config.toml
num_key_value_heads = 6
qk_norm = true
init_std_qkv = 0.0257
learning_rate = 0.00477
weight_decay = 0.053
schedule = "wsd"
max_seq_len = 1024
doc_mask = false
Each number is 500 + 50 x the weight over its row's rms, rounded and kept within 0 to 999. Layers, rows and columns count from 0. Numbers have three digits each. The size before them is the row's rms in percent of the matrix's.

# up: layer 6 MLP up, 1536x384, rms 0.121, rows 911-979, columns 0-95
# down: layer 6 MLP down (transposed), 1536x384, rms 0.106, rows 911-979, columns 0-95
up911 103:496529461450437507433431513485494455516483501520629523441614510496413479524512445512470422587385503498490445545470571424493467551545457596495557560564496540475505475405395456452454456525617440474515450499496498448470584485487471471419474488478495449501552544552419515484522485477525494549
down911 098:524451536427567554484412511482511519402533467445608570515592451483537404495485462522504503459580491472596536560431465524453612563530497542459499461472628485544513521482466468471535520486458565579506435532466414533544501579487430548533525536472500545577497494568512402487500531463551442467
up912 100:609428540514489472511426501481478488409554529466545478489544456510529506397525575444529408625552565515435539536509468486497517500550581543598522512463557498541505473507440509503591453504593534413597528553535508445525450536488445391517419469491438395447602440491592549549378535425412560492
down912 107:466442545442469483493497401508572435461610514515567475450452519468489582598473477503433496386518464496499468513492447471543486530569467552506456411536508475497604444585365506475566527493571486495493591543502516404506541496576493473499569478472407533455508597507520444388459562448489488490
up913 102:429508558429452561487527406570556441577473379442581669496434482527594555449461483479557463484591469559519408494505509441496519533458521427426538503563512590530524483491520568450435572530552442437389491508589492498487462547656515414532478503575535463496451515512582537493517416442571514559
down913 112:412513428521488563472497406469485555460531458496437544493524553559591500526383577519545509521502481438541438500524407442505490463411489524521467517474522469433503515467532538516526571458517574535573496491596515606504595444541422453534462508558547486576498530542505490468433404513559433418
up914 094:521528499525519496576529568481513547584521484532552476576469421452495432508524573492526503401517538406583544529515471517504419391596548547499437415577471499474517379422446444403505460488480445533533510468492542462591486539534512523471480493426492433509514502574431478479496434418503404474
down914 073:569483525532516518586471530480541476605435450535663581448472460602547455479437477617449480470430507494513444584469424505536477452460520556586552507494525490470421438476526446483563478475492523542454526509491559474620482446515436495469499516499605529515472435537635484522423538461411512596
up915 095:383534524546469504544520454570433434476499470456510556514433447513424534478444475474549547586429468548631629440561359528414374497474471490555515446552480450448479507415511483423512512422482458518453383457463515524563494456502491448440523534514556477400552546537505581472485507479460439547
down915 091:583497452528617371551567451476522486440527476414501518502469461470572496465500583540444530540510442491612606396491475495500556477476499467533499581538516575427496488534489474573595563524523494494407472495526494560496646586427468390499514460389481469448530477490521554553560453482552582469
up916 103:524530461514553455514474487440495510544432487543446554512481485506456571464532544527534457582450512543527541485499500492467461461526429502447554590490562529588474417498462465449416457477435517476528509528507454482520497462487510561539473572502462510487539497539506521458510494553488485439
down916 080:460443524554600544479369529451531503457539458473476471472469526425475457531510478485507434496547468535401418519437471438435392569548486435560502447552459423618519500525593538486504534544519482514551582463587465504492502458450417532439573476420462562606505547556399493490530593557540577455
up917 079:499435487579519469475576475562574538530490499547562581466477442479515457505553548503496494501498588533453522502423515498510449422483488427505502457479487526466502453566552517444499498450481520497576616452476523469471431539527541519503563498535563457501543589466530488516522474455571469491
down917 062:562400456455515521546464507534600472488421415489391490519590500511453388450541591546536503573405504492449477586647493473559497433450570463461513524432516468502487509473520491521597493481484435488467507510490498468571460462463532561550511583441508536554494550423529511520497533450427487488
up918 092:525494585494531495501537471541611472551494474418612529422421524534424442459548555503500451488481550484577499470462454541491568485551414497551582483475424546574400541485489537510516432485546466507544442477493456529518516518423514515443517481536473458524572505464580524457401468453484557534
down918 076:538482507498506504563510465500509492554498527517498483596498499497467543552583424378552481427537456540539497469559539405452501546567558487516515486595365510522541494537519523483487586506501489428465564490559507492553490528508520510479612568433496553450565395421556515529597481491415516504
up919 090:554460425512560457602473541554494414528519486429569537492438468469409550416604533513565460458555508494564510437444441456552523505536471430528607455584561522567558527433479557405443562541566510508467511549475499507414494517450499498512482478564452504527478607452531457504483507512560560506
down919 088:463499457517551382513441486491614535517563462498516518516460505516523534427469436494393511514498549489537437459541527554488504390520515556453497452440491506489414471506490476486489528547441568506536448475517505458501518512564438371501550525537511454607515423506446592408467432531476464551
up920 091:444525488492478671570507562563523476506464543552447527470476524510468480542473562575534476540498526506490480474538593444505525594524495520511522579471566564556461484491457431530435503510492495495506535364555450506467493574540560443472424554490512494500484442490501390563422463542523494497
down920 089:514524530494477633613562544467535522467493512563431479463432465473619536579500491486502512542420536464454533478495509497448422596452486506488517495541606515530491486522468505538525538484573489525496537466572387529566505505518413508475491500496494520512456440517354367469450481487509504489
up921 098:537500383497535392536481436480602464518545518488445536521440519433507487500485433428527524501529584458585504475480481490490630485553458485482492393541491462554526564487514483454480590442543367590468562484443491478448452489476484475552569536471495580485445549468563511554455510478526466457
down921 080:488527492453553382485522568545526578503512620573442501532521488519522546528513474525458586573459466563494460499374527561513483445486542552528529414439498472485484502509551522472447556479494479446510547515605495450588472473485537426514500494483524545439445478464549515610502566551513491448
up922 085:504553544480504510540477485586508413518589393550548499468549534520528547415499516529545433551445426537485411499483427536553474446512525546471468454460524471509468511446511508455453504535430572487436527527552495477407522527482503508467443543456487491600511545434567383530513468505546490497
down922 077:578485489415420423549520489551460518409608422563553489565458569464527478469482365583433467465487419434558539495543479537539546475478393552453537411537559509460436417514510467480512446451519468531597521428452481476622509472442436469450499482488464477466545582553506473479503444580410501537
up923 103:549554450493482460463532432495493464432412408454462479546482512473454484498534518476629495535495483576435522569428508518450524564535413493516614593460539561495396516479487507527463541470436439430577389521536488529444486453455511513547532596439496497524476395450532513485596564466501436568
down923 097:467483482521507492548512492454569586463522475493533565540496521467499437413492552398508455547451468540436523405550534566589476500535478504506486493524637495560495438489469480484483512507619517453553496467487552535481495500406439487484501544380477534461445474527559435521522497453466517546
up924 106:489543563487531511447409549544435514575543517497526451509447521393544477527488458478557499557567482513500422521533535455481460530480506470563527498492442496429511440518474529566477518428392487526535528520587470575395558488597587510494539476422502482476508506469480427536533469414523616398
down924 117:426502490506531467529550471499454529427567569547491499519489534473493484514522443548403560461616499511499586591544453437483531400468457561597495482475477466400420469469529421467462410475436499480511447528524497464473500623595524532495601487419456543535416461535498419581459492472416530464
up925 097:552469579539487528503508548462505512591520531495469530525482487524587515440527563510540396440490412593525486488480561518534511489412553528451512480548531619489404477574595376529473551512490667496467535462551475592533510543484495466435506468488492457467571489499422578471440572539544579517
down925 113:518549470491539604605493564472551516465437480416490453516532598474577510460564571492448540442516438456447479404544571476590491477440561544486381513533505485522488412527489434573538605527525557573445482593474559561445418599445528490426486456448414470516543518465399492544555408540460536463
up926 102:498494533454452545336557539555502466545557456406528435587427467465478465479421516568556506474592553562482468547508532482491454568596558474428437488520695499482441392522500496520600518513511568508540496395457616560557390582507508511630413493516490578459389471480573551427552552581421563539
down926 112:460489457487464470520451547474494471494443438523530518470511424545399577467543517581522485544492548512544513494536454451511533516559415413500500432568473519565461396393476461390466538384556462468485552473501495429439562533464601441496565530477546397481408449411409470490451473516543527458
up927 105:462525498441473532458456465519518463504494462576524508545439461560523466548474513489580453492546491518530527611520539468552440433366613469461476542537500465468494519524469433559611531543580441479562492511484530519375549558464522543480530483508396497530501483436544536496503503487642500493
down927 093:547434422467485528455514500571483514591411435520496505378518495462434492562486536481529481602535570463456505563488504476541503447473510485522533397539509428468551545505486483581524458533453379546504508557462544523411539485578551418425536520524542513466566454435559470453532551477547482514
up928 110:510535518460436504502558501488590470554467591461550407375505425555406474516573551402513516496516463545480542484510532411509480413511502542510476424515460445543582507461484468471511505454423615450470435459426529529550486426440490437521474454505458533488569492464541575500480497562463425571
down928 116:509660579488434475620481544529469516505505556543568521446521562485498576482546497485461474463504568486518580454546543484447422508512549488530495495511523558489616516506495508449551463524506466524562536537475496490574446447429508483514586518453509528518468517490425526587509508425369566503
up929 096:504414416471409514430457538568493453490536561475479419585580514504426556490579592478483468485491608468548561423621541515462530527512423525398487433476505493479491462471437547518524441454526542459495509503427547473488501560554476523468568480483502540523440338524553567527441454564505507486
down929 105:496412449448458530410457526443499519463504433458505551611535466507553494462518441420548510559484429460474526484618547429497504471496463548505533549568516446466482509545436472505570386456454507544433551453416517486485531583549478425466512497566469487511573493500425522443320426510491517519
up930 099:501515571465367506415512554469474519486412485419612426458526506476401417539563612444535443585496507469503542490591558470531511496431455441471550539530521507513443539553515548470442450635438534455522576588591428495486488416420469586499513519606513502492493505416518475524515547402478490539
down930 085:522552373498561387529491488436460478511384484480550610513566512524503465482550529523489438497491480428408527412401482535437545525562549449473480529518608544412477460500654599567487536517446517512481550535485497549436498378465495533500519534576481526470489555582523494514499556462356575527
up931 095:481456453481625464479497525502475521488551483442527524418486509529439488516389599498429510504464507436509502509380443474445514416555555532487503579431442555514570416424512508443463497493470563448474571463510520539438541560485428506401442600531462511538538604468483474515406475443493465517
down931 086:489576444570457494508539550568513568504473583421488534523453488602520498450542436609599480382487546428582525530494444517524467455547565577409507524543617514540467460498459464436419520461523463524572505481518536568641393443523487483486437522547397571475486524512617521506491532421512450581
up932 101:507540554426487465472489556481572507625448495552585532525468517549547482482512558413503484442549506536557513492511535530516545493428525515469406535501482496557563463576560478576424466531462476434437505432528544502584488488463530445493492534496512490486481526389557443529488667438523513471
down932 107:492508456424538552450415495499440531521502457499419486542456598530513431461590469470554516453492505463563500457493545573503492584366539489504537513416452409457467537619456457457495531504457527448490487525508542405480484549489559498469572550391499461458478456433461536479550579442524503540
up933 110:426457630427477506441531578565545474410474489444479488523541484506445463408522537521526477506421537486419525470516467512563574630502471519429455476471505535505403555610412504461454425535413464532527382534508529517575457540495393486513576482451483524471513518620538490454519572469587516469
down933 113:551503518528521494514456446485532430426429516451452506461558581546520557512467489475444515492486549568407418508508467608518501522516455536482566427398460479489478521434451556508500441581475394473450468491515456421556383521393495624497485541470480514461603426642455360376480470449542523436
up934 107:427479457531524501551545510618457546489422553519465449527472490507519439410494621519502396548554532568379520499597398414464584628518458483446478541515493533563451544563432538480457471517570489387519524524544644527513478519448471464479559553515534521450462571447492535507458486525426486485
down934 117:484540452439466530522517591561458518582476545579484389570466595565545462500521500463531564535491538569556574532503535504486553487402510479492513479561487615516416532573524550430578504509541495442506576545473543472485504571453499431498465547483553506458477568495566490504496453567502582454
up935 087:461447419521472505477536509545491510530424514512476606394488542453505503549511560496428489499423502460441475484448496537569500487506486571484438494430547559527476483569516461514548429471573533458445621447519488524552493456447484446501497511508505445449535629445555572511473497439504509501
down935 074:627493401527495407570484615504542470524515465396483469438537505443528538549460469491410524485496504522502502490379475560476408512546468574412511460479468518515461469444574432433446447477531477498457571510550506601503381408546506482558551480512484532572512569474470425443425490550516451527
up936 100:469563482562497421416525478615455532511448463453586547450527434500400477457387531494458525438438478512499478514590493519535480500543552461453442591528442515565478495451510525384479447477483509465487510430418486467491476513491520536534525496443500533469400493489457544516485570473504492426
down936 097:479569509524587496498523411474509426557449538540395539454509570533507500493495534457492439535549503521436570507433489568498569548507464453592487520528478480546451402476434503443419495487457463488596549450485552555504436424522523511504518561479643489461485504516487414480507476408485423559
up937 110:546450454440453564461514510568457552458587457553522479470440567519463529523517424510512533520438526498534433550561476443490513589500537511511477553546514592494432583496446505534439453482458438526542524403449498533394474546501489529510509613493533486485395521478517490636392529405517512522
down937 115:586451523539512573517501482525590451412554494572401460563510495557527582536455429480497467468540599526560478462464475597483475521479480489585480427421484585477454526486476514551507520475470530533535330463433506492514460451496506515493574513459487562514439538421523519540450481490525474376
up938 097:547531451553519454499509523478496554519522515512473529474502490509388566414432542528533530537439525542475381505536494500561442424447480482480514503506540501484457462508479513500465424449577458555505565462565512520530451468486580571532479627559470494504501543462585517457599482516478402562
down938 084:464499486589519498534519449463459504547452457525564472630504571465482457473480530464578446537494478386502566514464430509525543486535521548574519478526577505419433486530573528458514453469495483607539510550524547477500524559400434458501498600600532535606543531405488444354506476584531482546
up939 101:387554422520516550527457554512467496455462473472504484532460512533423486458494557438479502531544480497443521436475536570404509544582491571557501494483460547520500567468536501487492519485526496498542495516474470469473451485524491473553418557575473513566575490517452515500454411554517549526
down939 102:520511505536498522501520518511461563521491447436524481472419542581530518474526544542476448478467561518460424470504501503571526471499489521420563524530443554469509472498569508581601479483469489428537440387577529445377500493456499445421573573529480499361442540553482425496524474471435462463
up940 119:518499472536391486518477459556488500508414443484482511510503423518537375491525503469522601476407463524504479548464554464659482430509498591480544473555550526540484573478559497547487454469543538458533486476467512471501522594393527517557418591458473506505456471520484533428466503485404542496
down940 119:497551531581512451551561519396453482455460385457482514485414561456496530456575471515393524547522544498469540587566384525506417590557460545459468510492430441444550498432472564502590544436544489465529523592543513495495503471597504581458506445517558434493579483590541540540526551553450513493
up941 080:483431515577477544533455553476537470614430514537419473525494486535405613543524517515591516520569491534508472494535468490597488425477445470508421520480544469439535516507453553547470545556448520543442574477491564494460414487596562452550403489514596479551584484451456462560543527588561517503
down941 063:597516539563540472482569454495608464585454517451493518510549517438560530496654516538459480516545465479547544462480502423534539471453489483418444502455608517514575427468531444465546461534524485591475509517544516614483467494539623472512450540559559458406484509531415556562507485510527499444
up942 101:599503517533569489555477441509457455552512600489483439561470423569478482554481572518548441475479582442517539470511421436493484498502538449505378602466433483545578615512643472560449462417567548569458530462533501518455592553471544541528462519527403496426460492500549500513553439523411461415
down942 108:391470471541580486452508525465493449543586470411448407496462524480503502479473560520458623602474425592515583403414491476452474555461477515534484531455370512472575561475520451517480495459491493456512499454420487450563516452379432449522402483383495479387468536493452512426488504492509411407
up943 104:521551393389527488462566452512562497471479542528549468519483384508447530439579551547500533570531385493544507465513523474513574517512532523532473468458518473381553480449464479608535486436396499431461575411461533459474591475614568533455523488472543441508545459400532470567477478533484453490
down943 094:426565489486541478511490458499601428485499480531552521590524428558558486514478535446424527463517527466567494539423530540510520519472508531502559409391490552524452535505562453512401519513537507571462576569564501488468517455491616496566565399483467568488504506527474455542555449450427514456
up944 098:502465448542531464473550496500487362554518524588381441548433452495519569442528451488532527513448425476530486470397512545575475503526512444562447481449504583494502449527486511473580506476505480513483462503501527472393426512532464506470540527473443468505536467472569507517422528561555506519
down944 100:473466477544500492561455454531500440363456498560493481494516562561533619521495544478513455492555497422507436534456545519491430447508466479484473454485456477502491522456407427411488508548516445533510432446521483443442413361437450669465489449479485522559473526540423524474494503399446420447
up945 100:511496476485423460525463498520557569445602387521540486456440561480478401486455518558594421638493541428460528492471523471480518568500448478466477533517505516638526466565441521450510389486502471449557531477498516453472557534505529519582410386521506514606456477554538496490428398468528517529
down945 097:540457492456490456481543509395502542468558432442427403435522560510534589503495494528568515552410612466452475480496498603518554534494490397447581414582469430505582563492450407459408538526565476497465502541522523567598602540552530556538526462474613458511510397551550396527483408479490483530
up946 107:484505408412568510549430491537496531522517380493469557548531476504504501475508435511515543494503438529411536459447474513491534557577395464487454504516466511430516544462480539530559451539474468527461572517563543563424393511544529471555422641530444455514515484546460588543543443529574444513
down946 098:522467513440437490497467454500510528575461514469416388577526516514501523564471455491428602524549522629524487579502383578504548461527495490460518508581592501499401445523466452436600435543470532627388586507551558499432469533443450534485428552526588491508468512441463485448512498497538518485
up947 091:463486466491481549437484527503499431614553437516579482389525502529583486493545466513507529514492529441457523466524540478618487574505521476572466471519556450543550438531478542382445460538520598448518552444585555453494513456430574528431521453629548554527571432492560549511511455518490443509
down947 078:462536468514530536520547443449545548436458480421609450549492490532555517396440511485446575500422566458512526393505476506489616522527524507479421508557445469562527432454508506434466513450548518464379447485509533522582536538473476484606471417497546582580518466519597499516533533463426466480
up948 098:493541533540376498497524587463447554588431512362565518482509562564463518461521463635475452534565514554524480425417462520495488492538502505462442416499440515496467544467492522578538514501630491472576461376489545445516515475488520431615496474552409469491514569488516500425515543446503490549
down948 090:526538537448503497475486512445468486565491468493558563510453474566479465571549440478540508512519525477527532520519530530484465501459491573437454495583546511462539572452398467491515483511453550527606556524440439511424490563385525494556434579446499428421526457452474590508508476476547462393
up949 096:504494569520601467530467515443452531457500444433468479511521481510492518485559436394513497524511533564491446549466548543552571598558384457534482434428564577415468536512521597590489430414494580473494445471531569551492556403481533552560517527544413464512446492511552496509506506429474493598
down949 105:488501515547474504537502514503442546556407582505480496519507527505499482530437496495458488463450487474529536485577443494535546515499456570515498488477572455487512458582552462449547520492499440496472409581472438452459486475497444518525512529442547558542427579574486458548488586514461405537
up950 102:509519480483538536472450518663488547453606553457528505474516539510478513501563601525469441548507531566567518419550538583468540452517506607500594438511558606443492458468567589498469509515502551501545467533565362527486546478413497506495480474505493537485514481446460492460559452498487521505
down950 086:551553525579496518448565576507549520441569497462562454494515560510531468537485505522498490471492493458507484568471535519483478477443541490431502473476572422553406515370585545545568495409388518492495553402542505584535529558508467543500507533600492447453513494543413465444517465515456550465
up951 098:437601558492494540484584503495531495549547470610516509509569467424555439471507474554604397612591505576532421541526610535422495580513493565544496396503510534459607591456520495547535513520470554499512426540400551429590490561517569618533442490549555469517458564400543577516440536460436506430
down951 110:474469404417525513524502453483476568476473493412539519502625584526490433481500539554436514462501511472531529414395464565545584490480363447411516535454520485566560494501494524516460461532422570509530555513506462470434445468545468465453534502555518518525417507660585477587501491495542471497
up952 100:552562509473464606537457478551555492517461550554550395521410361474614500463498440496615493523526498514444544520533418510501576411500520409499497468471521497583646418490407589556544522533499559497493487486469500455520462563510504520487463441616496460504544560427581502546463500545555537489
down952 103:576593596514443459487496498561557463540484490501450440510465498478570561410547471562444440519441484438481489485487436556553496529509629533493546520501365547518523571520503498580522594487537556491504520495567551411469442493566524539518426467551474528478515557476461493469535527469548490439
up953 119:556419556448492538488535436566556429485507528494570547558406569484515541516457567521512528528438446514474516500565474390516495482586507385469478560426471465447516557463491505574525482447473508501508492552525530447514507493554546568529509533481587456470624457523469544458489548451566567412
down953 111:534431502504437507545542539458451504505571531458495515395414570441482536509557535594501508575564504590566462476595505468448473518497427486560575461494464482499456462457440464519460486460378451497530521485473554505537454521524527513433493502435578483433518423455530537558546550382477584484
up954 112:561592466469472497410490505532401576557457546497473424519512474444445565384534519532553530540517530520484491479510475571432568437590466488542506548564449470484430490464500484594585450491490600495559470449502508434469511467487448517525556574503527425419424417438514441537563488497496514554
down954 116:592470423564484578464511511482533559527525455466545566401534525483528472460556501542510466515512500462534418584493557520428444597492440523427494593520484515467488514603482510483502459447567519478522417520554507433415417493534554505482549502438493407400539506512552335520491478604498522474
up955 103:461421505476516541446473545485544494514523565635473497435526463519465533465405418548557521467407599537593507499464562487600493415484558516441464520519538423651475582399415573529541561568610519488439529531514457470533471473552470530498473482500432555467539542496535426508473422489512523386
down955 102:523531569425525510534425455421500444448582389536544512504582508593544457460474489577447425525525451561525454476534484545532501488546472523535458423462563582467464580557546561507418480466529518447428558411501520527534541528542511544547490558542492518463456414360541469495383454555502517535
up956 108:516455564557523556532424548582540518548589425518495420468509556492522491506466466406484515510469480493508532511534465503515435467498580485496539414540497546541464496450495488577541488483438434504501558533474590476553436523507549495513550492590528438495439457445568515429484513527501542520
down956 123:399384513536462504433581491402569499529531447506399463460477496429525508517494510544494566514574551459521457562498550452477462507553508494570478428505536539439480519453489494518576522492522424467465634511463495499469466421440518496549513427551465464515411468426560540501478481485507608533
up957 092:513507471522500441555433404508510469543408571427460544556492474490421587480488529520489551487523519435479601489438521480517489591597504554427404499436509435475463471419496501490409497530556518597459506543543513433468542452482494534608507535467434476493548465534486575458555485582501468478
down957 087:603492513534513527491441507468527484417550464512464435524485597504437448479386479582460501529535544503512547529515480607572492517589546484507522368510479527400462505526466535430495554471521446603492522558500479572453467447362508487533444423462470538588502565563478446391505478474509450458
up958 101:393563402491483404597574512514547456574524534463558411468465486520556466542559500540497579414429460583525471472469519515489535521519582532446465552495419554523499509398453448501491428464540575463547485587534470418516476457482454522553526538470526499470538451440526522407449540523503519482
down958 101:437546550514582464477431533548441562474549561505554468508477576499466478447403524440428482540458506488509604391566454471521499492380485502488461427482498570575456514483495393458473503498564631458495442548505532533566542438476522542626502533493478500469476552472507546530492450425513429485
up959 101:525457499394526450499586524500544502496517542500468514599459570587482486520413421474484469464570459495402491499488491486415465531573496555424561456430464495407457401533443516522455432473564510520570603554522506460603571421467529465471553533470539473466505434505511491556496483491571429430
down959 087:520487440478525481464470469549520484561526446381472558600567482508501515462437490584442451412569459467553524460571594501408480475586523501552465461533483534517500449538482465510533505450479477518514518494408579388464442550459536587507615449473512489533492475508478606503618469514578498502
up960 100:507468470488456498507563420628498468447435565418509524600471503454461511567504454500554466442484586466441548417447478468444391404487535431520432491441462487572666527554518502498435418500563491429583559468456490505455526475424479559512468556483482423543416507434527507529421503566499625565
down960 075:540460452517511594512433438407567511462568531563544488551520477483500574477524541520566494543447463402451537430538579536466490513520513531517507455472564401531473519443467526550461576536465538423398450543483497482548499505588526453521492553476505407477488436404461424437502484566486486576
up961 112:517605598450451483582565513531484513508577524537491519618465396560531491502394487507607488511526521618478420504420425468572480575469537530439373471497438458540545505460440504550489441491566480448567384437485505514592480522422417531533558517551437440499482559532499467481457477499584424480
down961 121:473475472488426502509533430606426513516454548454465480600516471561538478514550542480427584459535553480526484469481461470496568469443416516556478486417528463561577521520450524534551498524476492469416504527421520479466562482558550434513445460445481436441433596510535456451502424521525436460
up962 092:513391594569480472515486481479537445471514534427505561517499491542584425539551469448592442488439481492475467559525520520497472402515525507543526572527452506483542541389583512471433529475557543486529489556487431426471558562526541485516469437541484581554462544442534485492517515481525538443
down962 105:458438541447566523418465471471449493498562490500390483526423505572504489549538493506450471593478514425494494566531520653492517513544511403378517457474447534520577526567519561484456502470558447503550431586552521487499453440532474489513425514524476470557522359593543460568544493476402574527
up963 106:551558486603517425469527488443580498547580507436583481506517464574487508588567526467475459522591502430519522541476511443495453535466495399593401505561435464571548567460503590509539507518485502497509492405437538525540509542572558512525471468468501467520501546431515430532534539526541484557
down963 107:484546625598463404550462468565531514505544447546382505502496514470479544553535495628529588464446526426462502394541466504519566561541519513591453478432464552531512455559598536515460451436500482527455611415497426484511452458546441602613494555507416463420482518491577435490390465598636457555
up964 102:492524620549408550506486450511533510606517598506468526538489546491487513480541415466545497494473469464476427429492460516555569491518447522455439433483454499523451528534535552453609405555418407622453546514488497487581420473527567508456396402534496447452472575464426462553475466463411462529
down964 095:544449533437487429525535541478476526493435500503459538588626565551486489567521478559431545527475553506519478580525522455499462556522503544458481574552549516439458485562565469480444519519405456461550573448457527440445551483477434499466544543549469511531399520480413476492503533409503549411
up965 108:509568574562506409574479510585504552488531526433419406446597411490448392438509624554511483542493556496464464462450552491500454447481516460537421643519446535466551520479552492507519513471551499552525487467504460436477422594499450522505500580418461538467464462528508608407481451589427518469
down965 098:472604448465519568491533467409524543538517626530539499388425497447456500445493443464480449515509481496513500463481633544528513505550554475527536444562545536421428597494558451501559553544528550542481496555516537501418589538565538503499604550448503542475462435480509468597522514488456536472
up966 102:527457457515459540473467578607490459522553564534583466486537468470427535478561494504525549505487536562480531519492443500473468484381553410467469498573462535476556440422557576550533558508434509526516451413437498494573471591571490545509534536493552525515526544588452440572488511447474571489
down966 103:459580469460517510466564557428560474450443525461406497548530519510444429534601525449555472504525507485567525367497491456472559552485532449388522485445516521527479460469509470446467472433450507559561470429503522561457567587514596488560585608425586448526509517488491522600508419469523524538
up967 102:495480367478500550509547525483436540507435494516578495513371427435453470453462429444527545442479482593452500633462498517506476523521537400478427562533462533555477483483455523475469447552577553440369469553476504470628583530548467481556608542527569562535538438469543465550486580498548541504
down967 112:484460481441538512581460520491504519564533448497534409479494504491510561510491415554499512519522500527503549477478542500560582530544538529570462540424429528501428586566521498451522534562465483570472489524556417551467470531482562603517557482539513506610531507567546606451531476473478487515
up968 094:534461465503403560381480577502461519507553645508549506552513478424415547516554559512400521526457433553515468524445439497536506483565528526481595427455446452453499450521523549571493487416545414401602497548462522555512442497471560479551535534400462495551576579464485531518489544487506545498
down968 094:463503365412445560437487537367485529468481479508489509519631510548530488519525541523508469500484544502511601482466491494593513436400502433566565560453505504513516535525558583515535526446488610560462524517499491545435531489531474463563589530519515452661518510446511453438598499441485481479
up969 115:534489552518464611495534508498465497542504516390540475553452480588484554555535621464513523503544409509467484487464540528543580435463532398530490478528482498492512454482532511438556486529487498418519497483441456478535470496478567523472524544502507499523555560470470450536532467465526526480
down969 116:513559568445510469512449437537540551535534545531550518493481462529446528454481536434459430491554577529461583454472474486467583497469433544499546573508496444591440469521568489478496562491493506551481541502421523568532446465480463427488462541398559555537491465408504530498553548516489458488
up970 090:540602610437547521501563480459552496520501525536458523480452535431389489452489569436472402443401484516400538536456461531433511526531450422554497484529437471515461518525438453548558432482561479433600469424557420478514472458487555505414469543510476469476554486546504519521432487439497524538
down970 093:574550481520581499554496433522584497484550475525516638522586556436480511525506482495477471454514581491503521461447411476421534528425490474485521457575562574507486484588470534458539533529510544529463448489427514496470497511523506480499479506533462460587529487535621448494490477436491471532
up971 086:495587428551490483489583521511495534595515471497486449548490382564437619402434465548496496506586553559581547532531512543406484538489360576442422409441483452527448456385422533539507459497519488475568501531561476502478572540498552381490426461478448448465432502479510452537485453505510544419
down971 081:539434528504480483554543464472567503428564459525587465560468477553475486452428461527489523525469384433469614542457519526404572561515477553443594446509536543500492515434506457583488496482512505560477488440513366551505460456415580471472490538545488511483523531527552448538413406505507539479
up972 097:549581487549449481456386441448476473531501572446434474502482450465374556479528567497560512465577500490490492426519520431566492596550466550511537401583453518484479491583434438507485542459531526466490515442551483515451432560597469483474432598493589447464575470397536590601583464501469512534
down972 121:534504541527506495449422524491495504534497563574478443517455528529461444522468526456489561469554552555437503605552530445427420511452528498440478464498554590563466476605451471437479421541586487495506485485566511611491437465522453537521455429464584429516449564540479450450408517492462554622
up973 071:500450449459546424562552531518424551538525491516570466459471534460482457395508597495622509560428550477466480544511536506525417417554555573491436510560567499418501554455515491458590511514511485494484468489473508464499579418450449483508423533531396536465529406469532521564461598523548503485
down973 073:597506474452449461495596560472506428410549468393611434493449462470469512471502483510488385426416531529527562503391477540438565500536538529457441419499395532543548449380482466470441450468463485485442509444393531497518511483557460470474502484519504463522451563437447464421530549476528532531
up974 092:439455531482534605482530485538493441569509531448492521417485431430486548494496560518537468550547594488425556452525470527488518463437465518477601459521478463592513543471419538486559450469519484482451566493517469433540545544438555451490569539563386545440531575522484471470514522492517591416
down974 076:474424541408510503447530536489531482510560525468530540447485428499573508545436541570505457440477497418549531436547527552436538545535530554508543528492426443444485507534434612502545543453522518521570579377408562464513547552429476542422503523406481554533544571526408458540530502586499492514
up975 107:513473465481527530424502428550546463451448558492504578458479520577468559502482530467528517459485404491493489525568516343528495506494548447453435541553491515469537505475531572584596455525574469544468449503600549547500429613566496528533607481428529463433577566446553529463544550481518521541
down975 125:457541517538476668545533504556525565508532441411523577464497546522483569573521463360483495513539557540387499482480454505512486567480538601397511527508515508592546509500477469563525493513498505461501379450535557485487562556439457492430483505551545433539574593496514532432449523497370430477
up976 100:414502560481459579510514506485506609426492395431446493431530569601480457445510589532477441549582527553479554519471474480548502565532552386454547501508509581485440518485416528551589457503616573570669509578530524431480502410567494549515472506570508527475558526466574518510533506487484416524
down976 090:517507607547544489522496403510457538524571483536456450524516490504460517452487576476458475494545445439523526493427501463451504539520493476571483551475530538505516488559500486451526370539526500553438529464511582510480518424477514530430525455608603465502373550489499504518488488487485448435
up977 099:410442612586423438542468507498506498573574479424514546486455469556504492508494606535471509486545388472480530520526488533510520512508453488443417553440466426516483498513495563479511431476518484494608413554540508550460369568563567503439517590452512480507495530479442518459482407585512501604
down977 113:483575551474527487455396479482498471606506594599480548505507475564501504464471561589504549546567508529428503547524506493491471462450450590454460456567531443600489545553564604521485525528554477541546426478442504566541433488483569470496487470541522509497441482362469481507529454546534446512
up978 092:479524474463438500483444614487508529449476531496422538467506505470424500491525576602529517436498491500448498497603453451513523535413481437389478548532423552529447325586499537425486427454447550472481569510538471493536522508411484521534419431515521463559447458473521527437494543521494478503
down978 095:491547510545521476544501504479536567461453519412531586425411574438574486507502524541587454462501518503561501462410472510454348516484486523496592484474361501562496505480472429520548493531523560547540433555436622458543531381520433552407569565445479510476408516571518537468471520432469506488
up979 105:549514533470552484458529552523513462460438474466515482475573379509490498428502533450437417490496411483525581533509450482470614562449582530535513512542476535518373422517515495463483505409564537541457448487485430516473501508506517477550502443508397495516501406400526436488513541522444531504
down979 095:493468554574478457597471417459492548567468481479486545482450428462563529481535498577502550500487466560518515450490509637357540531471507524471508470513420539467419461590486426494516547551440490523503513500505593429518476562494525482452525476557531602543417487524465473513567481465547563447